config.toml
num_attention_heads = 8
num_key_value_heads = 8
hidden_act = "squared_reglu"
norm_place = "pre"
rope_theta = 10000.0
qk_norm = true
lr_head = 0.0243
warmup_steps = 115
max_seq_len = 1024
doc_mask = true
max_steps = 4403
dataset = "wikipedia_en"
Each number is 500 + 50 x the weight over its row's rms, rounded and kept within 0 to 999. Layers, rows and columns count from 0. Numbers have three digits each. The size before them is the row's rms in percent of the matrix's.

# layer 2 MLP gate, 1344x512, rms 0.0914, rows 117-150, columns 0-63
014:510522468556504541485437535481437438561561411514436443457435560588547567411496519415537560554601457491508531451534512530439471478535492560570389497556496534485499498497465565500419464527543476
050:503523443450466527444513511503443454421509517441477473463463452461472497454566439516521551501514342493496488465479542474539477534395403525491526491516521542468393439392438490545400470440372594
128:468515553383499467446442472433522559539505485494506566535563585413483586507568443456547535540532427486499445561408539447439502619529508506533421482480401535485409538502511549530454476527462453
052:436533564416428521433458458462536498512541447448580504498594462488583539477566418528525500584438543563446414532476521592561503465513531543471448512501515528520550515523467517564539528441538622
022:521529471505432576455407548510454424485452538406561531514513502497488578458442401529485501525449537442556513426585474433531544560520507628458483471631511444494444444501382499547543429464473412
129:549505544544473493516543536528485528423544469518491437420521460551510557551382571563488448474469502545510545548513568558476580422429552460617480514527459463515568552399486511515526430543456586
136:580519519367545516388445502527525448559446438540590398485486494609561505525490423543435486555520484521529545482496514409508515500539459452473469575422564580521515475650510595535521542524507500
131:476467465473560469463466435506535552472497496584543436495543513487496447519553487419507486567517543579513461516430433435416506608554541539508489525513512488490439530477545503517501427482482648
016:573567474563578488519518450561515501464433567469564507428430488521589570541475502564545534545481441588465579478466501507605538506493499550448576503478522489516534472480466514589457454517565515
062:446601444495594559448609474487524431452455502499479442494593518565550559459487376371467469505490530552507475508447515506476458508475546529421518509495460535426484514415494497566505558489478510
023:562504490509515431449469500531543514471525504536449572469527500428475456535509463504569513449503443482473534454467442549521459444431505471398412540487462524571366461510446431484483595473510425
133:529533510444558604545502502450510493488546482510587586433544404515490468582495528475502542438520464422559587588430427462432567484423450549537427492619513392502482494554475524489475513449503467
136:550599408465514508505513482497535500430464485551444545518438527486483524548523573524470447479516513413515519536486502434490398552489527443520564529486415549567519452497449424497405494484488466
065:373489586421537491495573503401494499491541469454524515510508514504502503503570506441520461477559504453494527458416610497540487568430521508530555540462541457460500411433471421500499482484499445
017:455533535400496430403406494551406537609556410562505467490487431520554503366490581521410517485521487499570432478377496510594523410475477419527412533517487476561612567413508523513497431515431550
013:438525559489594545494453565453502580543547456573497450562434547488538449499456456505511496551491463517465411600533515472456528448508564506457593500567541551500405445473573425465423582535526465
128:455513461484507573530540487534583464523478464565441444504497487503503429534533403375524455482361539443490616431442457570542498507444497517516532516437523517495523429508548588530496413490497487
116:514522480547523519642547564539525578447515436560474486509504487451518510569528457534486531502525469555521461531525542576432525465515517559529416433502497512538517492426525461425502576519501612
019:456549438511449433549448436569483582527462523450435528519480504533526446487472403567437428465532551593568540494447559466595445588456605401452475596415556452487488567520592433524448423513453500
137:510462502653520528540466566471485527394439557543423451520447529526422490480502494492565464477507498516500468518474473553449506542492513503472432494542415432515436485534466566483486416551469454
128:510539548526521501543526419485488574495450464506517570548513518472454492490424496477560557505534467479444417456536435554486537523526501495484451434520500443492494553500439453563522622374545560
130:491506460496520512513448496465497483561578423494633455511505537471598492475414538411511477487518474518431412481477499588531498450588521496389509560550476510488509441510483573472530486459427483
137:484490556572459514534535421519470601556501558479471480457531581618507506508449590431538501518449573420545458490530404556444456411508474470539473505529415415521517427554420494492505490566574571
015:460509517488395525437454513420553471440541477545491487562555532464486499483533544521522531561448479445508533490478499513534415566529511476450536516370536464568508509453476516611502576530536506
128:456441551463376537597442576566487588450526449446491520470538483461541539467461439544557461435463476426538454510464444483576518548435486513559484426536451524475475406482526381540499542454523479
015:484461536490462513440583453410494494532527542538448573445507528512548490504462489497399494403560490583474541524448467546475513464510422509507549411418499522561459453487567508487479536497517491
124:511514563518482583547529581526472506558478479508421517479450529586627500513494442448459453531586447454457560448537506521577508486539458529433492491533462436517521545559555515568377503456530435
131:430511488471521507548440484442513510501421474606518460470585496433473529415459439531397573457436533512497512483465475486507460451434519554503500551514549621443468548475545453579468580541526504
016:532479571527543490539517541468436528493618592578553502533615474506491589587540593437521462530401512489585477517498613512578539531448524414548546521472521497482512452477541489400467601470556466
132:446436554445503529463530444584475569536609429518481512459586479606620510447507494455480557474579513458536560462576503500530452525503441480475460525528500559464462488526541500487444527457469570
147:512497560554536430464448453420540536435440532452475421544534512521517545548421457491485474578483451480565485450558535546506544518565533515515510489487520411525583507437496582568554467450519523
131:499463485512513495455556519562494629515409502542468409524458485407516570462514579526536514560517481477497523517521547363494540377425558449492489425550477507426538564505425457496415507506500402
118:485484537516495541430479480475554550494467529439549475546520596476522463530568514461523463471485453475455515519604522464546404427502473607544567576473609474419454419404498496479454541449484585
019:452458567399486472556542540421573467494437484463470392458482566428477445473496505541445559578509554489471482360526563454515474462459492540548515535535461490495540457443550528485442564485434498
# layer 2 MLP up, 1344x512, rms 0.0917, rows 117-149, columns 0-63
014:388535497470583586456486436384532477431445543486498509467545446537510505415418508527455583512526518565513531549415567529510454446501573539528444556492519432528484514531503402496449588456474424
053:521488436506517502474542418524462543438491520377507400504545479499496516463528500527601574548437440524540470399578592458596427505523454508476549459576467586476439474450416498595461501485489512
129:542523455586516572555549542583499451455478522478503454490434437552499381472421560529444487439469573511482543458572476571546488380474538472497566527517600473494594465509500486484546498460504551
047:465522582445432468417447463458531490499513445445565483510615451501605543515594415526505496566439520573455415552496528571537497463495529555451451515492522512528540501504472513577556538440536628
023:494502455502474585520500510456446470453495479393570454500575498428535557538403465553487509501434429406496535478615560503463487480459502611502453469536433485507475512460378498589521451374541518
124:501424446451554515499460480465489454547472517507507585540538499434468474449622439501528535531547453425449442445520409417522384559632471556408549509503513507447423445618461501448491563478535421
133:428486501633455490602512478482481512437551573487391572516539520393429533490513582470561515459516494480476448482504482569497476526414531546554508390588446431476487535373491409450480446481488485
136:468525498428476494552516497497506475532536493446484558495522466419530528546522521541517417424476415378530570507550508503491543441457509497412437530526437490465600453476428483565508613497512399
015:486489413454534538499540464537583504511533561443515525479521555479484581493535590436471439435422516410408583392555470479478572449451545440491402469519502522572512512597620517495556440558481511
055:463579461530560507443608472508514441474459514534503456476575475559554577468464397377477451522510545571502483521447465465498453520473548514410535487452445500424477486441471472554511577481484539
022:462501452474589543490547481539468499502525534409493435535438545549507519516514487503528504526513509518500528574489621463538499583544497525545574438523523462406643546528561559549471429461500591
128:480450537529461401461482527555483495533459497499400402582464614496509564433485493488495443588472523573434409405571574555574449523588517439476554515364500606482545489450533491500537484564499563
127:442390589555491478492493532515453502567502498434546459491561480513536504489476412466522524539471488574469462452512503541488553439494455580484425457511585487433496567500541567498578527533510523
062:631505424582463524507417508607492517517465525556467506506497485499509481500421532576511550538456505533541503569605407505465525446583466472460436460543465546547446575558543577516486515524510568
017:486548485499558500504474422420489513453507412550478458409578503504535548398386543496513508501399527576541492465495517492474559523441453429403567476534532501628572540498448513458520536535397584
014:505497441447504527428512430577447493559501455557550505556428505562484490569577449432465434552470430405509488419506442428470561524578444540433528457567554494564547451496427495568490534471419478
136:521511526538500428432430545488454501467462562488526551504555460543575612473472549580456527464646429560504439600482509485481479460545532506513468498562514544466455579451480394454511539495495521
122:509505474564524464554458592564497498442438499470484453451505470506486468569572408484571516520477430541484527525560465523333555516505516613512540459529535525573473444454541458538505496509533444
019:483441550458501533430465546417508437463393487442536492440440498426451473524542456486516565497528509438538533545417529534415560515583487520516622459579551469504566488530423524521518456533593480
148:487539439509498448581430486494503572452495510532507596566483393543522517496463452493483569545603516401559491512566561497454648521459523531467513471519500614523596468448557584528492537482408544
122:492441471446510511465531567533535431500552524509493431473465488550560494545573492482422443482477547490532582530457589433529477491473494502514551591480486561504507439493594526445504413609460421
124:515480547482498464477568525528507502449433569501348536484475466534415515517615471594481518511512539500547565522502481412481492547394464498612475449448538490517508554490530427494474513525571518
150:399529448450506580487478511531481463536510488487520573581461500520455423499537472491511515434530445462505465481522541501607462552486467518486491511439518507578506479544529518443563501423498451
015:440505570502515524414528536530563556463494456422543496512480436439470458481458523434546582397535528485484573583486506509414517636564513439565586528380422502575534511566474529523497551495478451
119:519557466537612469403564444431504417537489522600483458553485495542453486501525561476471562575555500582454524520547542525419460473580519481440476563499537463523491580493463594464472467538502509
016:509497525491469412402584518422514448556540467506547589463581482440539494542455490462416467491536514585517470589416478574433432523455422492498491438470473526490399430436529549462476524588518523
112:518457457482518416465475418482534522451505522503580474523568446420405516477493568540534538441444552535548432569445478494433502509470564493568515482455542531487504445432444488453600523533444571
134:412483433514490441526402491466485568451556496579571487451490559492437517484448440526449486477470545511440516536409494540554428442531484559429499538558539574441450511496628491484519573522506520
017:411507524489551479496518503565505483512466501473564550529518592512459507451509584529541537479450505523407546454502489561483527461533556515595485434450448470557539452524473375428509507461527495
138:576554533452471507504484574391542485441440580498491461597486479455481419489552506490484509513466524501428455526399480408549540504456541437495464464460531459528515556506417435452524519541530490
163:531515484529528472511516530416501496541585515478519497497496447559562552473638543471522447484604457480461446518508412403464478518624599495537501430500452491604591592505432426454514449426467465
148:518506427492513450590546511495513564526466527584512538615545477467469486496568502429498485571503461481463462496433503440478579380475468555501468370459443593438442497488537484531468471475549483
111:491512470489493468554529532505451478503524465549443505458460408522478519474442505541459541529502561551540487483409456541461593541489505412461433399537364553602520573594494497521538484535529407
# layer 2 MLP down (transposed), 1344x512, rms 0.0627, rows 117-149, columns 0-63
006:477545462376583483467426456540576570440455535524456510532548590517458458581504586431500483523467530580519481504450453429412506572415513439431570591454568500560493541521435482455509566441550439
037:534499515477482440607459467447488491514527468505430495432469466553522544495491508419543513596524562492556575550461474554497532576484519492513530484528498517486492445578426527609521502518474539
119:458417600519509545479469499459635499526490466397524513526465456516451546426444480514513508443541465528398428588623521522483486452423537483523551367514510448543497510417574551522454597463437540
040:530520454539505482555494505468405538482531432644624528544631523548499563524507464537445608540569504552517432447484459562391505468521483519437574608456503441400530439563548473448582478554521516
015:492532436484455470509515533396457451597511555609486537519600508468517544530449543521496517510494509394541519539551404574496516415566554560567440503468532492613480463610497478470515471499480562
131:506490474518558489498452458445565558519542480552498442548497461514515508516469636472510517400402519482379600597449482426472502491469484467555469513490475471562563468519536424539535536490467575
131:498396501388508391515489474511450514477542465506399510542569488578438536536494494517553445512523464466450445447525464533564540514546492449553424510535526543427494584514525478568503518453508501
138:398484454468513458489457545495541498475542528470414471547494526490478460439497382593434590506495488548403507571534530549472502488474510557453533407559481553483531540505563510453602515464497535
009:555403463482485434487514576469513502463487540422367423567540494508519481552405549479497498451478482531483564494542513503532519531575486560579533443490550535553412467510524438545540486465442526
068:556411519523487489578474530471498544449442422557474527445600614488516385427490544477522474502550471493462577462561548438512533475504482577496482541460467518427429507454583501518468478412525619
017:464407419536558472545493449537509561535528583439486511493502426423516458422322436538609418583494542503515478568455501509477528528538485486490495455518464565495577429404466623526520533505524546
129:464571430483556444463563581465500576524505482495408465536520472522534458526466443464547547380437559525544461535459458442408535478474392483480523483433492514493548431635573457529506551503538493
129:519517547481561496478545558521448531526491515490469509539480505538533475491543609571592542371486468551488485528462492508476418483436494506539462553547470518485515453419506565483450455488454529
056:417492554455520562541453469467514406444467421425536548576488411439509375487458516559493482480429452527537615516518530450454476550563491505483466372568543424478508414531520473558497505553547496
010:473444490413504577562498513435462522556522516508555512532453496531389410508492578474481557479492495590457489497500446434595427488495476535479513539533556528432542514401543523495487405612530391
006:467502469511532500464535478412457529502469490544477464456477527517482460507511450545529506583527535455526458467427473488482511491554585549401597431547502525463493468498494483573465482426479382
142:435457451452523553498593459526436521527522442467515529440463548482449487430502442433539508462429560536495509475476552470563372404512521599425430380448532384466441548526498478555483492492521427
102:502543544583503483537464571458484520525421482505520441515499393451573415500450490474557564417531496439556638538533486530517507480519508475474483497499501480557485466504507477502488571440587485
012:499495520598417486532534536589428505510445549500497554560542446407607496482527445440514426524508499497413554416494457487437511466489389536469512500428478480419522482452509405592462542564439513
140:544543517530407479476551445470410519458506543539482541476547503489505494547479476489556404515503548532493506493485519499531488496459511412545473454528407481526486398513450566525497485525546569
125:553468467520528445518651505509449565466519411565507469567490551533419438503537568530539528567458488530503538536401534368416477491517483487510474575517493442524498469521501456498523539481585571
137:487606467485488480539576454523481557473524538520523574546495420499597594554555491472506494564506470492546524509448422482449488483472599588521499561428502413530491341466443525521450434531479472
125:573540547473534548547461526558489511506481415475476551545497475484504556528602489471470472482464519513490475472468485484485532445544555530560516571550441430554488457546444443488498562465426578
007:562454563525520500480538401512543468442557528482568548555541433492453467500558496497485361416483436615477529563518526513493486523535503557570565544538449476566441511469569539496605581427500474
118:524419485504563494453540485506423485495507454480451467596524519412620505503518432434551509557528605461453533569477490431516500399555472485424456498437512476556427506518579422458446559515447513
007:602493443582463491426484528493518550410434428492472424492543439459451531463525499507443429606412503491548463460397430543498485604450531555457493510632550519540421555545470382454470497529549485
121:559533457501556505565439425466510506559486539508512540482560485474591561534516528535526389435517551513460487425489503469611573382482488426538482498490554501460540493503530517539483559522466576
147:413550473481502571494542540419540505542506458418607454487535588544546488501472588530462453447423471511529621487474547535408414543408525506524491393557530590489511514511544451552476481493422494
010:555516428494447570521493528398534593504396452533465398565444583438476536451418548537488442491462510447579514475499489496536484413478411542416496458550556530517521539564474564552483527487461424
136:482471552443479421484497522414536493529463502542507505506444636463470599562497526509533512502489535460485528556540559560473529385510494523461566478496541506438577465512543538489543469562501579
134:571461399526498540446427433631415520579532495558568425574514505530484465630529520548537537417518505547495527408453526373454556467560462532453473478541504543509610380567491509420522430524529502
139:417413494435472488517482586519532473510481467512459473459537512532600487512484500496548516562485484491553559545535475469538473480404528475571422511498488428524495452487514512448417528519435402
104:473518591493559486442462482589471496426512464533438508498559452381562509478443490520453476545508488551464515481477519438481529464440457509507605497461481439502492449502501406433491531440573495